python train.py --n_layer=10 --d_model=224 --n_head=4 --n_kv_head=2 --head_dim=64 --d_mlp=896 --vocab_size=8192 --activation="gelu" --norm="layernorm" --norm_place="pre" --norm_eps=1e-06 --positions="learned" --qk_norm=false --attn_scale=0.125 --bias="none" --tie_embeddings=true --parallel_block=false --init="normal" --init_std_qkv=0.0449 --init_std_o=0.0094 --init_std_up=0.0449 --init_std_down=0.00503 --init_out_by_depth=true --optimizer="soap_variant" --lr=0.00506 --beta1=0.95 --beta2=0.99 --weight_decay=0.091 --lr_head=0.00745 --grad_clip=1.0 --warmup_steps=200 --schedule="wsd" --decay_fraction=1.0 --decay_shape="linear" --final_lr_fraction=0.1 --batch_tokens=65536 --seq_len=1024 --doc_mask=true --train_tokens=195700000 --steps=2987 --dataset="wikipedia_en"
Each number is 128 + 32 x the weight over its row's rms, rounded and kept within 0 to 255. Layers, rows and columns count from 0. Numbers have three digits each. The size before them is the row's rms in percent of the matrix's.

# o: layer 4 attention output (transposed), 256x224, rms 0.103, rows 146-185,210-249, columns 0-111
# v: layer 4 attention value, 128x224, rms 0.111, rows 83-122, columns 0-111
o146 087:118174130124065090146126151149139053118167113126010069092044174135139150106104099161086124153103098162122130144170117128090194133116158146084096092132143172188158084096102153189112076145132166151129152179149097121099168097143163133121116176067133129142177131121134185155150096109074165170160127149172120171140139131126140116096128140112
o210 104:161098156123097142145106077097113144118125116109168165107081065180074063154114129152203114154121122109173105102088087139171117109076129124175086146135107128106084096150156122079152139113080093099124161113137100141189091092117133142127107134164107155129102133129152047198134148083183084126180142097097111142130155128181098139166171157175
v83 094:163186165102159186160104168122180187032100113146084097158145149061178135180116091183124128088116068154171109113108109120119225172088182164122079114101126110122155118151129131133092061145147145114109116153113104145104090107133093149153188164143123110145122134176127114145179152099171099164129160167137102155124102130075097123122147141126
o147 079:061181101153108093151083098138111157153140108130128128085141091201120155041145143063074137126095185117150110130147125137106138135141091121143109077071133132131139128136141059091178185099126123155148157110148096099081149157157095130136123111136125141036110101129099139151044106128182191149125103133111093140118119171155150090133076097169
o211 119:153136081080104143141142123110099057140094158164121069159126105058185111167095122187153133103190134155065124146103111123116091089145186127058100156128083135135075135135083133089065103154138151202114114214136185120112116149129118130120123094100173101138108139177120136155154117091122120121091115109170130134175158148096148140127142136123
v84 097:103146131124138136152143131167157152102204058113129158158094129146172162068095113137051152151180134100090134131126115100150121098139088115121078131203100141112186172109145193110137083123089136130112075180068122112156162156131087108112197114073125098107162118126114089109130089185104144205076105153092138161118142173106150072107102088113
o148 076:046117141126099074135150150133128130151125145112107082102159107154124131150163138094175191126115179172143145118075115187118130174123105111111065111110119159141109108151081120136110162101184151152135128079176140104114174131139130157134081130119136178106091120160121134062165094133158128127119141112097092141122127129131138170177149110059
o212 121:153160151096178157106113143127157096093128121108096149146105119133147118105147105190046141072091160144130125061136125091143152008146164153121139110136123072120167067145168147152160056136142103098120143125107090122132089109158131078121127122147108098110110156105117111143064122092143131159156125118149126123161060166131106106088197135184
v85 094:133126137091129137148057112124128114103142103146168147089107156094109102198162100160154100099134138077151113072205126148153123133155131123118081088109154156117076109159092104122175125076134166108154108128122132152120124091123049100139091139136134154162155179149187113161130092150111068116149151167117046078147172163138103134213154080146
o149 070:079108119120105138119129170108133182121137105136166110219150080169129140090164146177085129182129093185138211148051184124127142113117094129145148151166095133185169128153192128144150144123173138150095160162155143145109113087167184153093177173138138109108131118160155123108191132083132095109174127186176143142212129086137124147130148180071
o213 118:096125091145189107116157132157102120123148093103088124130109134198189109119080158122148174114158145106120178089128125146138099123159124114161107176140103103108105158144134142154135144125094092124146083026103097094116110148153136084149155073136126173123132120107109155083147107146134182115202140162093148205074092186041112094120101097156
v86 093:091169070155099092148133165123109217143133128171178127160170122087069088153056108193120160143179020133154115168115098131107148090144141137128107120133114135130143145144200089135146104153135132074096182132098152114129089108143145148068076134189135128176136166145152181090106148121140119126148130158139107190111080186171080104161118120163
o150 090:078074135154126168105126146094158101097148128120107125110147161159155095159149169108141152148133197185171141092137135101082080126175112149116164203140163160110133120096091114103113138089136136097144092095108048120112106161119085121162181119150176131093105125180151076114107100139150119070082157137082134130163200107104106142103149094106
o214 110:183146149112128133174147094130124128136080136100172088136163146091062122142111135102138137175140110066076132166197161154163106155098128160172082071145131087098101111092141126148125141181138127159192133146160206155157101105161155141109158088129139146127161159107122108163200118130092155124139103143076116115106123157117109099105134164132
v87 100:114155136099122115130057175125112080123112146153128146030111098090157123197134129102149110125083120134133194168123193152142137104146098122120145116079166098082158059137165100096131119135192120132166121151131059177090170213172088175097143126149126142119133140137097113129099143136181091121138153156173146069144123080075133136067087163107
o151 075:150121161130158157078147118136166180163111150160127138196127124110152099143121084170075149095109125054171207093030074105161153147099196109122091137083118153182117156132134116213144120104092169163125131093139168147162152095102163103085111131108071128123107097117147187141124127063108120167156142148117080130126159122143110089140158158154
o215 123:054107117086175155157177163107093094162099113110108076108136148147179103143137127078129157145129095141132047141185159175129099162153121111097139138115124167102160210139127087054119141128118114169142148181158129141094102157165065115138148184095160133135168144150128090137187119103191141090117154111165227172103166078161129146100134103140
v88 091:111217177133141160165089126141066126199153112091139139169102111063144126150101158108154138146139143200109102113097064089084163149152180099129116178088163107115127111131145175156168078087077101129129131123125081116116120176154131089140066144119127121105161135111148128143105137189177099107141164087130054083127164121169122130126113133155
o152 078:148095078131154100161139083128165146156067173143164129090162155081124136155143156088114189086123117143088121080166140160123121104137110132100160135153098141112133117159140091063114104129147132089140199143092117134078112146121094160127149109127120120163122132126056080108089169111131152166143119080116131076105148109107123139141155134144
o216 114:080108162123099159096150169145147135141155116119146091144142165181167114106085136180142128162103106122234127162135088119153132153135114071150135141128142138119097169108095143140176162154075131119157082103149122133146159116089116073102110132090080175111161120143158136135169118110117123095125087152130112183128126165116074177138138130131
v89 093:143123127137117156130162134144121122180133144171172170122079185160103191059145142132151138107115144125135103107170107146123147099107134054146133118134116109095127174135064202058170138128109170099075153210114135114182160135128134172142121102091121128149111119085138132097085129128071178106124136147127213104113094170116090148093120096113
o153 082:086170099113132112127117193070112177139119154119103167097096102087128100170162177094113140112159108112115112131101077060118067078128133081170182110183166142100119097145141145153150138144077088138102047073086096193103151086115179087131106136122122112128147103181115169103220129129120131153109125158206141102124117123107132124136126150118
o217 117:134077140135067140108138141161119120137127156164109088158119102094150210160084064150123132100115171134153169101133111129113165200167143141127149147120118063103120133121065129116125116105161143105156128142167122118134105103081075164116174130116100145096115167100132088185091146107124177126146094090104094147098135147158117129101140171123
v90 086:078155220157125161113083125102088102129091179084147089093187101188124153147140121108138128165128111178162170059127161094118119136180129111167084142109142151080120139199141105163114130103178132118149157103124112116160132158110136106151172093133155092102100155141109099160152120106092126085128165144103135161096123068121180147136117115103
o154 080:156084065130138149137124153095103137152126088153126123113116158171163124159106091139109109188183088151147074142096138124106185174096102103121183131137116079162120088060112108082134112094076111117076156113070133132061141102098125102091133141126030122136128090160109143091117103126150119145135095064122132107089100160121102108099137150149
o218 114:155119149131108127111172102131129102133108135091174126159149049155122169042154205144165166111122089133121156071107072110097112123122153148110145175128127159126145130189096136136134160157155201120142088156143057155123119182171161153161148047109174093112130145091137112146113105136137084172112137175057145130150106093143142144153181107032
v91 096:134180128134148163123168126132137100128081123070137122101174104149103133139131126098138097086114163100196119123119145137133155213137172128143149119081107163183101131099134113123050194141126134154150122136172084169138120137159186090167154108107097089121200080150124114134125175135150139130122102157142109150150038104144154137122152137110
o155 082:157115152107156175144134138139177104161103146130095138124081089126118071193085101131126142133102120122093132161124066103163062151133116079121159162141178150065133101146136108128174103141112120133143118118079121120113173086086125115119153164098159132134126118096072152139155115061147160151117125110163135131119138109095167134079060139120
o219 118:111106124165132051157163097164096157120084136093114091167167160138110122093177189120128181161179105141116105093089135144124097123127153209109111151153109159179140121097153163120118157139140130130131119153086124087180131141100155129098104095160157137179176145117164128062085113130097107165077122108119110113116153134121121106169223171186
v92 095:121091147109116113168099136126225110124151142144133122192151146146136092093128118149132058090067173090123118128155140146148129184115174172148140122125141137076134106091120122123126096145134145175069061107121144079168121114108076091164128101164110114104176121114143177112088188116107197111060125114121159125154068111160138174132147151138
o156 073:063180136101141158120112158107125087162128128134176087136141098070132150156120145120138079122207164131126147162061120146142147040112062112147167047129095150135108117174149115136098128086078085160116147126156119168116160137142138167130098170117083127114104138091137111155134123181129095187157103159100098103118107085123099098168146092119
o220 119:176139123166100099130146110184092146176159138159121114140152131112132121066142122076063105152066120122117126124162127079092130148060165113140105232144120054149097113058103104065143151100100087110105174138145208089177132054086091081119073162187134156163161090141133156125102138146144168081120120083137175116103154145165136095146083167120
v93 100:154170110093141094199155083162132177115164139121122082128185104145111099097074132109127144083124078132103142145095062099105099110136114141131151078128147124147105173077117160160125193152147088073182079130107097108124108084072109136068114129081093109132140094127122050127072079165139176170136155086170094137090190135174093159121175103060
o157 080:064127158166139107060114113075151111090109048132149208152148112105167153122189165134122111130149147193129193079125132076104061190094122139130156104169122139104123151155135148103123134081141097112135109063155114134217114110161142086115121086174132125112144209143153165117158155114111117086118111112075157095170129115114100119133158155067
o221 121:116164166115130095173150125212138166079184136131182089182140157165123116104101101128100156141083102080152064190052082100095174068155114095110157125056115106147104120055079172127142170168109157145125155134080110115112117124097138175112130147052114111194136127119181114112132106118116126125081131166166153098161110137133120155152083051120
v94 089:145190168139128112109112113130156141119143079174073120141140080122117140126180157129094155125142125064133102103177130128130109161141140183161143162118148093155170141084128101143177115078105143183176138072137097104127088088106141188112090181129130120158121133128109122133104109111064068107082143150146128148100079129186102155118074142155
o158 067:128155138095136112104182171137162128059127097118137136162128139148146176110062092160107132089087153137123149143091104031137171096133107154108180128101107168158164101144198169110115078136109102078120158112198107097107095157163080115133144133159117186121091083160061131122086144111169099145156181164175069188172128150121145104139136087132
o222 112:071087156106109142129188122112128141137097086125075131107158129159140116155144159128164137172103153170153148114119136130059081142122173097126097084153118137112115133135048144150150178162161115190112128136100144109158165117081118160083131149137123041071146139120116034118170118148122191083113054098125158090118125114124129172121147165087
v95 096:108143126169118100122116116092128129132161113175148124140140080178172174111128113091173170143156133153128094156101135107160146145180137129067169103111111103114156128139100153155068154125117147107097143144119117099069144108159116133122141140125078117130109156167108139138104162189143093100116128099098141190122164132149113138182110111137
o159 082:140077189145194104121099121144176128123103106040100094116121112135132081115178139091156137107101120101136129103108116156171108113084176123149127153154120144126124141158110165188129108074101157151125093173152106129206142133085109072176119128167140120103110126155099159091161110099125073108131156218108112114136098097057199169085076148136
o223 119:077069087139088120099123130111115121189142166149193153113116139102112118102091140185123147141100085130114225110128126120165125086113122154110100183126156099143107111097117088036156148140135138120102134163144156143076104129169130124134082116068176143154113109065134093154096130154116143156110109067081152132112139122103132092136164085142
v96 107:109047123117109183178099140151143139092140166138120131119152100134070085120120169176139077086104146162141117139092127152140197090159117107137107094119155082135171171164120100109144122113113167016100110133070123149128110142069062139065069134102128086141147140131213136161151100159182120126172119148105148144059047111162161191137122138099
o160 079:113149142128126105146174132068151159090189114138149125141141141098175159127132103070163144128109131111088165162154108135096111188141094118087143150152117194102130087138099181099080188124156115103134117114145121144162121077163082097145129156146189174097095191153132121126118150122147155084144148114152125136218090122139108185152127131054
o224 121:200086152152159142145105118109074096138053118155124094151156119113182158101131125115155135151094121115143099095140123129128136090178182137171131163157182060123133153158149115143136115101125150068154104100160109161089136123135125168123122113110103148127167110160153155147123159121109091078096152160160109113089201156085151081123097193173
v97 095:105152116080161114142097156149135124130081132133089057167075198131122108133140125113077156192121068100160160088070204129126152176127090134107090134133096079140065132099131162090164092099162178126106119107063114068166072152113120108061086169177118182134217147164162103158174171164203102081081134110125144175133097062144086098150135158135
o161 088:145073125145117141133118119101149199187119129124197134138180174150160137151127171161109128104111154168115100119158132077129101114142116106105101099085130094110091183143067155089102125115165157132155161120112118104148102148178080128183157069126156086081090092194114099181096143151135104119117145129097101166083120188158094154114093115117
o225 117:133172107099107124146141090121110117103110095125129085065089135133159156120128077081130125130171145171113143111182094106107148093118129118146233161179097165170133098143139155126161131142114067049130150083136135115135123156088141140067087088113140107146147157174174137128079131062156121116158093104132170089176169136077168081133162184086
v98 092:102141117101124089140075177133103155107106164102119148127109135080178140094150185100149165148139182111212209160146126184126201095136105112139152115091120132177085154160061102205135171112092088110127136139099150120170157127127175133188131159110125142106111146169132175103115106081070110113186123114129137111085121154207139102087183093151
o162 085:146111137157169168163084107171139079165116130159184097170131140147133104120137122142131108044117182158099078090098161148135097080152118129113099114092146105113184153123197104074092147134185162086121115111175185113128158122173127113117130121102155136161097042096080085141140135141153187119136133145092152095137109163069092163120090100141
o226 115:077151134113129114095143143127087174129170103085143202159118115130124147130143081106132143148132157084109106138115126181166142192183085126173140148149082169088172144184049196142117105137145173175183128168066154139146061155141167153126126157123093139099176151162146173122158142132111101131124159117119086223111119082175167118180157162184
v99 093:157156085036058094125106132192157082159144181171154086163118123174110099151196096091164204126152095140174137068140170102150131153135116136076122162141137144112120103126118154127105151150129115122142138096148173169152131090088165142110110116138155188146120071111178130080081139135076060144117140084133146128151124118152116132101170167074
o163 078:130142181228159167143111093119124158106143081113115188129128140144138191095093112085130095133130171094109152152110113100092098130128098165086128114111184110125179123113155130085162135128085095105105126121130080098117123168133134102142142112134106121097166182139094128087103133131157149113084106142115156123140120151177150152134170122094
o227 120:145079143143119142079122153195116099102122083125152118090102114100093088137114177193169150103107093107119116092146123174128188218129088116149188147135100186170108153115090123153136088134171139105086182138180136136161112100088133148119076129178152121217102115088142101116172128102160148123180174137139067127133119089093081121144175119136
v100 093:114184119207097141116141078175140110126157080131079126101029085057077139126128078159084109141112114139166141121128074063140136151121158119135148119131118126141095080139107089108138097133147121109193135159108123149085165173119080060125114070142104163148128110104073159111121111194154128096179084153102158054146116130106171144126109162111
o164 075:116138101117149106121158126106089167134130123116145134074167142130194151126122134166152104106130126159055073184171102207155114111141131168134138168193121129133129076121171147140112186142131172134154121128098150122178078165179133115146092203126111117104126174147115148149115140096087130165117169121158163130121177103145148105140111163172
o228 116:122090172138143097168185171105165157140107149201135162152127125129127079126108108057101188084052073116196185097136126148064126106118121057101154095103185153117092193162158124136128149105184093112146109118136184081153167120124093164154168094120096151128140122155172119121133137109088144157103121089098197116139134181123134139075192104163
v101 094:166061110061099082137132117129102091197127107104070095133154107118176147107099160112101147148147156202111175126126135111136069146104121147126180134143092180179176086139167124120136141126125099084141094117188126099119084129106103222103102103110129128141139129123122157136095077150096120128140121150143098137084145107127095124142163103055
o165 078:157159124129112138084139112121103133048179118148153105160113060095165111132065084098124074134092156088110114142177135178102194171142142120114122081118161098083126151103078104118075146095149156104127133104155134102116151104168167162141173132127139165114094121192157103105139161206097149092116163126134172129165174129207187137136175142180
o229 114:084185149139167128216121154148156152165111105132083131143070140102059135099105195150119143147179099120163109178172125110129134090135140138160048099135124169128144089098242182126179090147076111179132123164099136119163071154087080151122161176110119140136168140130172158136076150140120163152150052169106094141074093162158079132147100071109
v102 092:122126102103167162133101106112109118161113091061155109118130136134134126113121100076093091132083145120119117132134044116099126123144177162113167159093160134142095164136147087071106186117110095103062081122129103076120169171127119107123121102122123165104172076164157178107054149133160154182137138136121109168126128142099192096138131131081
o166 066:141086110097148132137141160170184098137154142154103127149100201119143070125095078105115125124181133109128116093121116073169150135126168124150130150078135110227157111121059136171127151131138199168182149145133105131157133123078133150118117101160102071083101091121146090134177137141120091079117115108141129147105139117098126119131122137161
o230 126:166091158145104160106103175142088153146138140151137094136149119143121155128165237115105113102138161059177106112129156139132130102130139143096142173136141164138090150077186106127130117117107077185114128087136128112101121120169086125068179113113126159174076122139115187050045118100096123125112195163098134118118153087135113148071152146147
v103 094:147082169144050140087113134172127145155143104068166085092083110080135096119115145146153107154156145116116127177124090151141104175118180170141172146139115130116171148092109164144134081134133108143046134153154138101168142145192111084082087167151094181120099162142127109078068136106142137065144105116061126093103145111142088107175119175105
o167 068:119166110120166125091106126089149145136103152189060184117163094106117133138150094113075155142110167195102092110091061107154090160125113085151163150144129107063104104131118048115140124116128097154130119151093146106077150094156100162105105128146141109136174113057082102096116178136144138157080094058123102136172088143126142149165122118170
o231 126:123111171119203122116137142142120119128120104091147114096106111141151053096084129096138107126075098061137175142115198188141112031155161142173135137117104131142129091131187094119200139172143121104130131126131141140134112162144163110137127101108117110111095091184157184157153084119181175106191168162137198081131110169136139129112067143075
v104 096:134175178130107156104169178176148112150110137068147140193161121065107144214139132100102207108088125088133082130090124105053144095133164144091142166158111119120061093101146110099152108127161147118160147135110119140169098083239111114127121078105136147146100158160091132135152091132152100087125079169106115080165110108166122145151164138075
o168 080:123055068128130116125085075136061108107150172129068184062103155130124157114167151167104075109144121103128125095142128172171143144125101118146075085117138065126107184189110195112116107142111144160077147119134170148144100098135117154126111127113177168155158150098147140182103120129129134150175087116144154123145107086142160090113066100156
o232 122:101195180124182144130175100092128096160108140102039047133133105162139117158104156185107181144071164146129191191147119102108107212145185179132195126164128181158169085112156111143120148120162099069199065167109123086122103131124111127150123163135082136116187112094092138139141150145167174123171125134114068152137146131107076115122122119100
v105 095:165125139112101163079153099169149145100116124170052119138139077119131088161094180162141119151119114108083127076105081172166153155107124206111117155153160157153105184132085097183135148087155115120120110102098130161132105150131137145211113178123120148165172128157099129151132140091178091134187120090109145111100111137151101139073140129142
o169 089:107104159150109098175086093141112082112103119123109094158143209101137223119168116119134136115067161156169162118146114093060125118119138108110077092209137092100147132144063130092139088146139114189122177133158151099158096133169125149100073126113134152101060180106168073141097133140087171143143172132185105142108121094124098139133109121119
o233 114:087171106117096158109194137116132158138136126115139122065112122165144043132067100161138095115184100086114096151151119184201167065152085147102182135098068169108072106130201119138091150122126161130074100167121152099113168179056109177172163057180191132151169096121155173096134140118130101120121103158109159132171139170135134166103116153103
v106 096:130166145130125097117141171076127097115125161122140147151104188154090116154176111093121080078119150146114125119154147153186055093130165161117083144091136149128099091136131091124109159167097100106107130115089178080075218113095147164127131033159144098111104099119144163064194098162105082110136126133104150185118103154170171169099191122163
o170 068:092104108112145100189119088121102139167123151164127105155125193088156186091112137193091154051151111136089157130135111124106157130135118079125152125164092105108127088156089135097130154116163132123147155126094130160127055135207054115126179140116160133135119163173126064193112130150060150112125122058131174144151158100131106154144109181122
o234 120:161126136136102156109162133116118192117156131112164158097140111119124132202175130097101105175118108057108141089117170131119111072154100113194061176149165139131176177146076122133089118075147085157072104102164107163129155101159130099145103189143088165153131118058118081127109111153164120153096162119117101135136158122120110055106131051142
v107 092:170131132140058073131104156129169122180095101134154121119119132080136142134158143139121080119163153122078162163142081145136083189085161131123160072139123129089060119109083126086098079087130113127143104158139110106111148147073083095111125145125070138064090134148116133149175155129164095081170104162119094103110159129142220109120068147107
o171 083:131140166072123148160122082132095092160132110123094138148123131163085138108082174175131104146157125142154108180050166063145152093181097146110143124080162115145193162117164139138146122171136110142095115145052126163136161155113135141108131125120115109157136144106149132128086095118140214164147090109079090131125084126086087108138144076140
o235 101:144085119133174102146126130086106155131079169123119124145103150165106100146146063117127172144123061191132146107136192064141165090103105074112153138119092082121081113145156109112107145080126137087105174118171155150102121115133115164135097155128121097134099107085130141100138096119139089122123173143128158171124132139178165091109125134125
v108 098:151172110138075102124124146157099207094120144105143149117096143091108121151106136136109105098211094119175108116115132163128138167121086178097091063150140053062091156124104105125135113115114140190078149115100167113112078190136185105070166095126155124116118159129129131120143103171142127102121151072157085126147131161135150155170140119094
o172 078:125149108075134111178133115163128052108111105159128063111126156093093098144107102088169122163115146168125083120147120098070131093160120138053171152130137143121130053101159139098109104132140096065179179109126090137070169088130054130141138123199135131134122119193115126108126160161135105102138154182111158093103149127143080140141131206046
o236 122:132156087175147155115177133119092163117117113063179136108103108173139178113126220161071172150080140138109160136134142122144122076125129098157084100154141152135138161090103070098124122061149149126100143140120174085141130155145172161143130140060107110117103124122147085144162132124150155202155073127118143136080080188156165116116095131151
v109 095:155054183124117136136106139183149132143111148094151136152186100166140125102129168134110090144146147126111142173101156142095125146228098102110132160119126083140168152114146104118150172123162155104126124138137096163154105174140101154134084079143150083096073136187117169137142148085127164121162123187116110113158154196156158085135139147101
o173 067:099111128137110169098152144052106095154100175154152085169037142086154140157154153121099102106121188168154152144090111144099113145111120104168165120074098155132118190148162120141137136106117070148056126158105155129110085110116131134085154123095149106140108131153183110101158102137178043138134111171113104183177126164138147107098129107124
o237 122:173189071131146095147100122149145153127162078109132137112157139124121110170135131141136184171110095024122118103105111110166149099110146140011124171145148117080170127129095126115114179101119168128162104126092129177088116176158125143180137178095120119130161102144079122145178143117150165141074165119158140110155123118099066133181125126183
v110 096:131161132128147110065116118079114119122124103101127253129095118113148101108184076149124112122157071135133166152072161115187125163184184122148119120110101144083144131150124121113131085147115105111184142065144123176115068088080146132131151130100128165141157166085192128105162154128149133125155119145180127147146161089128129120168110168070
o174 096:099113147127109121173127170145119122151117150169116123066184091166146196169116112096149170083089069118115058135173081110091127132133204150128142125121101130129117113107127150143116129118119096109100040105144083144146166159101131098090111114080116151139135105121089142117135139131128141186144122169127183135113144139152098118121170145114
o238 111:121120128126174140096145119078084158112138131104183107172132142088124075146129160123181143163135142152126146143099184151183082134122059105154136124162168155132100169144093120173148112166119139138165203111046198162140163118139166109141114164160142145138112167167119188180137115097114155116130153117136154087101119129115126134117122152128
v111 095:157131126132181108178091152178114102118090138182132174109059134118150152093069092095130150063116090192122173111095110108151138069067145137090147151135136168143065135175061114186114126115059146121153137198132141117108155157106120038153143069092132119133163142192175097135084133130084127130095132120185164119162188126171136154123081111106
o175 078:090224144089080174095169168149195169150151108158146124131102095171138129098144144118107153126126130104160163169154121133132160104163105102127124090072122118115120128106129144082115146121152107100162160075173117128091159116147147164137123169077173118115118167140136161152148158118209128091130106058063083191079158151113148096086153109111
o239 118:106066130137094065140083102113131113151169165153124136164150132104152092109110155191118148142135180115105144113153168158146132169122130140138201137155134106099143132185105148123082142152158131123118116159112154128196124176105174118093101079153049126134154114125104137107082180173116124132105103127112111152121095150132130160121117093104
v112 092:155088080128142049155192113178182108143140125112122136156148115106103080113091143152128115139106157097112147157131153160116130154125119093092183102102104115177137160098180115071106135126119092081108066173038104091174132124157145109161166188093086133114132123095158096148142125148073151107134157088147124151162128112158146110119164132164
o176 077:122114143127167133099120168120149151155130135122126070140072144134206158155110157086073182132113165099162161121095093086071120148144162104137164173126144151159140070081088138140131106105120123199086117093173085097071108157145151157087135084154153106123081068183112151118164085077173136130158169158112098132199195141110082129185165072078
o240 123:134157137138079075137158159121159175089152130097114167133122082093086136135167106159142080112164159146134135198138119113144178042138120121121038161087120155149170113137152086144090130100160111046131145118074142152097096080073084127177072123134150107139131157132155174109139171148146094136101083109173129108080098102087187096157114101171
v113 098:178131120093202148149106161110142104141112092076093116070144078086137117202140096133182073126137111120173170098113147144176167109121100102142097073130100120144084116149220184217122124161115111156121179164114149130101148132171147132160113104072134156173122185104106146092200185118108145169181129130157138138106174113142070104151120124154
o177 083:152129156118138106140106091182062152122103143117146094160155177135086098102127138072124102110095109134044105130140118141117073176186053143090170144157103043054157167194053065102132132116134121145135098158138149112139156090140112124130142169171129069134138146103105161184102100137108158058115134056113117086139093086072182180143092120173
o241 119:124200125068131128103174065110161077109113130156116188135132096105158118181097121156149154157169139142171121138139130098139111167099189141159102091109121214093109082108165169093162099152109155133127164065123116144162106183204137183121104052130115170099131158112154134077163158117161089135110071171128127122099112126128096103086097139148
v114 098:157152157142123043152191149120121122052164138158158124163108180104137088071140195156106186144141115131072089142157187151141170108121125084145111169133100136137121121147111113172096131124120149090171061158117088114147115153233161162155089119102147150130163146110115114152132116173107154179096162134130144082137087099110179085146136127132
o178 068:145091083123088146110170131072189134092126159135113121144128122133121163128109115134110070129107116149178191092135099174117156092127063138127172141234156102109136140122127179027149166125195115147093165100133123147168113128126173146129184148134148138114125079144117097100055177090112057097159136160203071161159131119142085139162116099124
o242 123:151143129110135101078099129161079097110116113045202121166103109110128149109179167146112160149113183164042111115131144039128093088095173067120115131083123190163119112183117131146152087069103157166152121200160185112076148135137126144167129103120109132130131111115173098154145118093105138109156071109114143107129123122145150140097107139169
v115 095:101176076162107155126185132140149085138093116070151099098129168143151153097160131120121096208132083128115155089173182144095101126158158166121130122117189150125108087112151146099133158190084097144174126120135094112136120127109124094168154120149139148200142166174096176155100127112064129115143190109144090119138113061086117074076164128187
o179 086:142116143071111122125128091135089120149077177153091082176066151114072081176107137142107158112141144133139121095116128078140152082155141120129111130109089127135146165158155093145114134111161118177128124084122138175100137103149157132121097120121145141113114111105157137116151082115192147124142104172146111178151086208123087103121127092135
o243 117:074174118143132097074107094162147077089143137162135124069173149174080144110124180115130146104116116129169149158135090163098175135150115074151111118108121163123105126082118181144132144176117127085113144147101113110104182138119119111128133141092109076188110164133171103186108139114066121182169125104113132175084179104095128079135160145107
v116 093:106116161094087155101170096062105125145146180114145122068154131091162171115061117141101121159150128103076145120200117107184130081103097117158140184130070082197165092107119129103132072086164149121065089121123159116155139132112162176179128100157144152112195130148090100121089175157106163160112110149118088123130122097135164155096153139122
o180 072:152188120129134086165133121146109085090157120147156082153106086133108120124153139044115154153112138108133171126105146163096073153115103104108152083095166208088124108136099085133080096161065087139114177165174108148081146112088116157121090072141126140169093120128130132089132206098153143171128137156132049138215144160139124126130083098091
o244 117:059073126107094175108170108124148138151071138138132148111089159122114094161137162190122115144123163195146098133184122139124147075105185150113159180112156066166103166137166151124135153123132097116138154146138142118166106100208090111116152134047125158123144149161108123117113082126137119109115140151089189086073045117180087137171191128160
v117 104:156141130132169130086106158125192197161128084152142148141103152129156121123123189113045042119135030116122102150041121151142185116170095138153120157102163106125192171165118103142122155102121144088121101148112163092109125091097185154149113137174091109155120151135145148162140129156092079131069138093122121142116152164139142043131092105073
o181 100:078169147156133175120139147137151125088097117097143134118168086150129141065106079094167180101119164143113130063180166099074132110127149073104106119086133168070132080094104104119106083139148156102149151111151085072123164165162096109150119087115152177087091143139125047053114142162122115124123162117112162144104140143135055174107189118168
o245 117:115098126151115099137157118137125081124132150108158114166074130152123101148104201166121080167113105106149109135065147103110148177083103150128187104079129097097188151124190092085135155091127130089158115180063121163093146142107139132076162092097048116137091070111102146159126141168139164140126139121170115147164103097150174120135087143135
v118 095:155147135104113104120148121118166074133095134153160124032162142116117159138129086128167138139108046136148093164145122112133111142135142163125171106080089090070081111153169108121073160114162106142153076129111115136129130135134140149062160162074136098083121153109187134166150126137166147121136097095130154142148151151152148079132180061109
o182 079:111116160127153122158115129108107180100155127060109152190114108126113116131097157161115118088105164156111209115140125137072168055102201096169114175172132144102140113104131096120117093102145152104134150146123145105101180109184129141142128132165163212122143150100162101079164139195185117139158176140180073132177133121115125166108135225094
o246 116:171101138146120178095086088133093113115125155127149093086137137115123192164208103049148135129158108152141093134111108100203088172163070176072156094094189141189126154179128086172098139120113113164153177116157114165107063172147167112138075195126125058168118173147115133125081142089147089142112147146148197142058187121140123112098142081167
v119 089:150069075174163196103130164172094167162115041167132157151094108108078078134134077119111130185082085156134123169158061101103119118091099170121140122193083158148159135122109134163097145173126161124107061123132138156152160176087090127124145139120085158087171124135115068127134114122105104118092087123123143162144104166056109131105113123095
o183 076:109120133086161095076172120121145117112102095109082070098104075164143126113074153121126128137159089145135141075105114140113145115090200058060118166089173146143137127166146136098111050108103099106091127186148121134075119105132111144144092127077113147157130145161115146160078106167127116173137127138185093149111156108158098110173159137120
o247 113:140164134111145082195091166134162109133172156151157149144123178138153133140132070117125110122116181085129102108183188155155123177198050197143145125170102100162136092154157149157141115184141077144147107063158154132146145134094152148133190085154118147101074099142114151062165121090099165172149129200125140185183087137055145140125110144144
v120 093:102047134096142130113172114125089172104069106135119140105160097108124113098123152102106131124137149087086086078137191153144161135097139127169188097102109142169141071168135097122149173160137103119184097184181139118153104034137065124089101156147154099092086140065172143067083138196144109134136157087120127119125174129109058082145077111107
o184 084:092113164091122120193171153077193151134133093107113108104135117137157063133086139165123128134120126118149145158133073120136129105095136123112097135105076102159103123061108173115108110095123193081096175111135077144110156143073082085142139108059161178142075059166065110124144100096113093155110118147141078149100139166125166121100202152076
o248 111:142143111136116146065082159089161113138066109095132153187111123155081090112121107103184146096117110172088170147113158125121135117115173108113126174054170161135110128114170104120121149162155094177125091096117140081110141082131188134077128198202136119138131178101142177116086148148208172056128182139137125119159091117146106129105095104150
v121 095:111127134115099106099113170138122108171112118107144135098174099155137163102077170115101110078141135104153127139149085075112114194099185160137123123121181115111128119162160103164151097120085120104082155073153184144133124135164111109195145142075130144158157138118127068116132087151168049156134096108140070029208096157134132103083080113110
o185 082:148131153135122166140113142139138178140115136081153151221097194106118127154074117135082132108184139123168178120153102077134106120110158127132112170128089169151157145080036190131123157080092154204153099160116013139163107131128151142109160160153166103115039063120140126126135092082076110096123140187125100181101184116102070176115141187128
o249 120:137135123119145060153133146113094097109159178205064076100124110088166092116131104152104139123096097134077137166113143127091119097186082120146142149137120175106126175154188113162128116175110114054155120116155151143132129161139076064122128150115117127112160172194147125178157113147117145218130173160154173157134147117167131122161182055162
v122 092:129173133076127152204103126154134094111136128127118106106107054125149209089198173105093079125153156140116140187123161130186154143120142192119143078102117135126130099120186191147139083137147124114123128153095090164092146088142101122152179101097054132071106157170100130156121091148181117173149163154147100095170106147080187164161082053134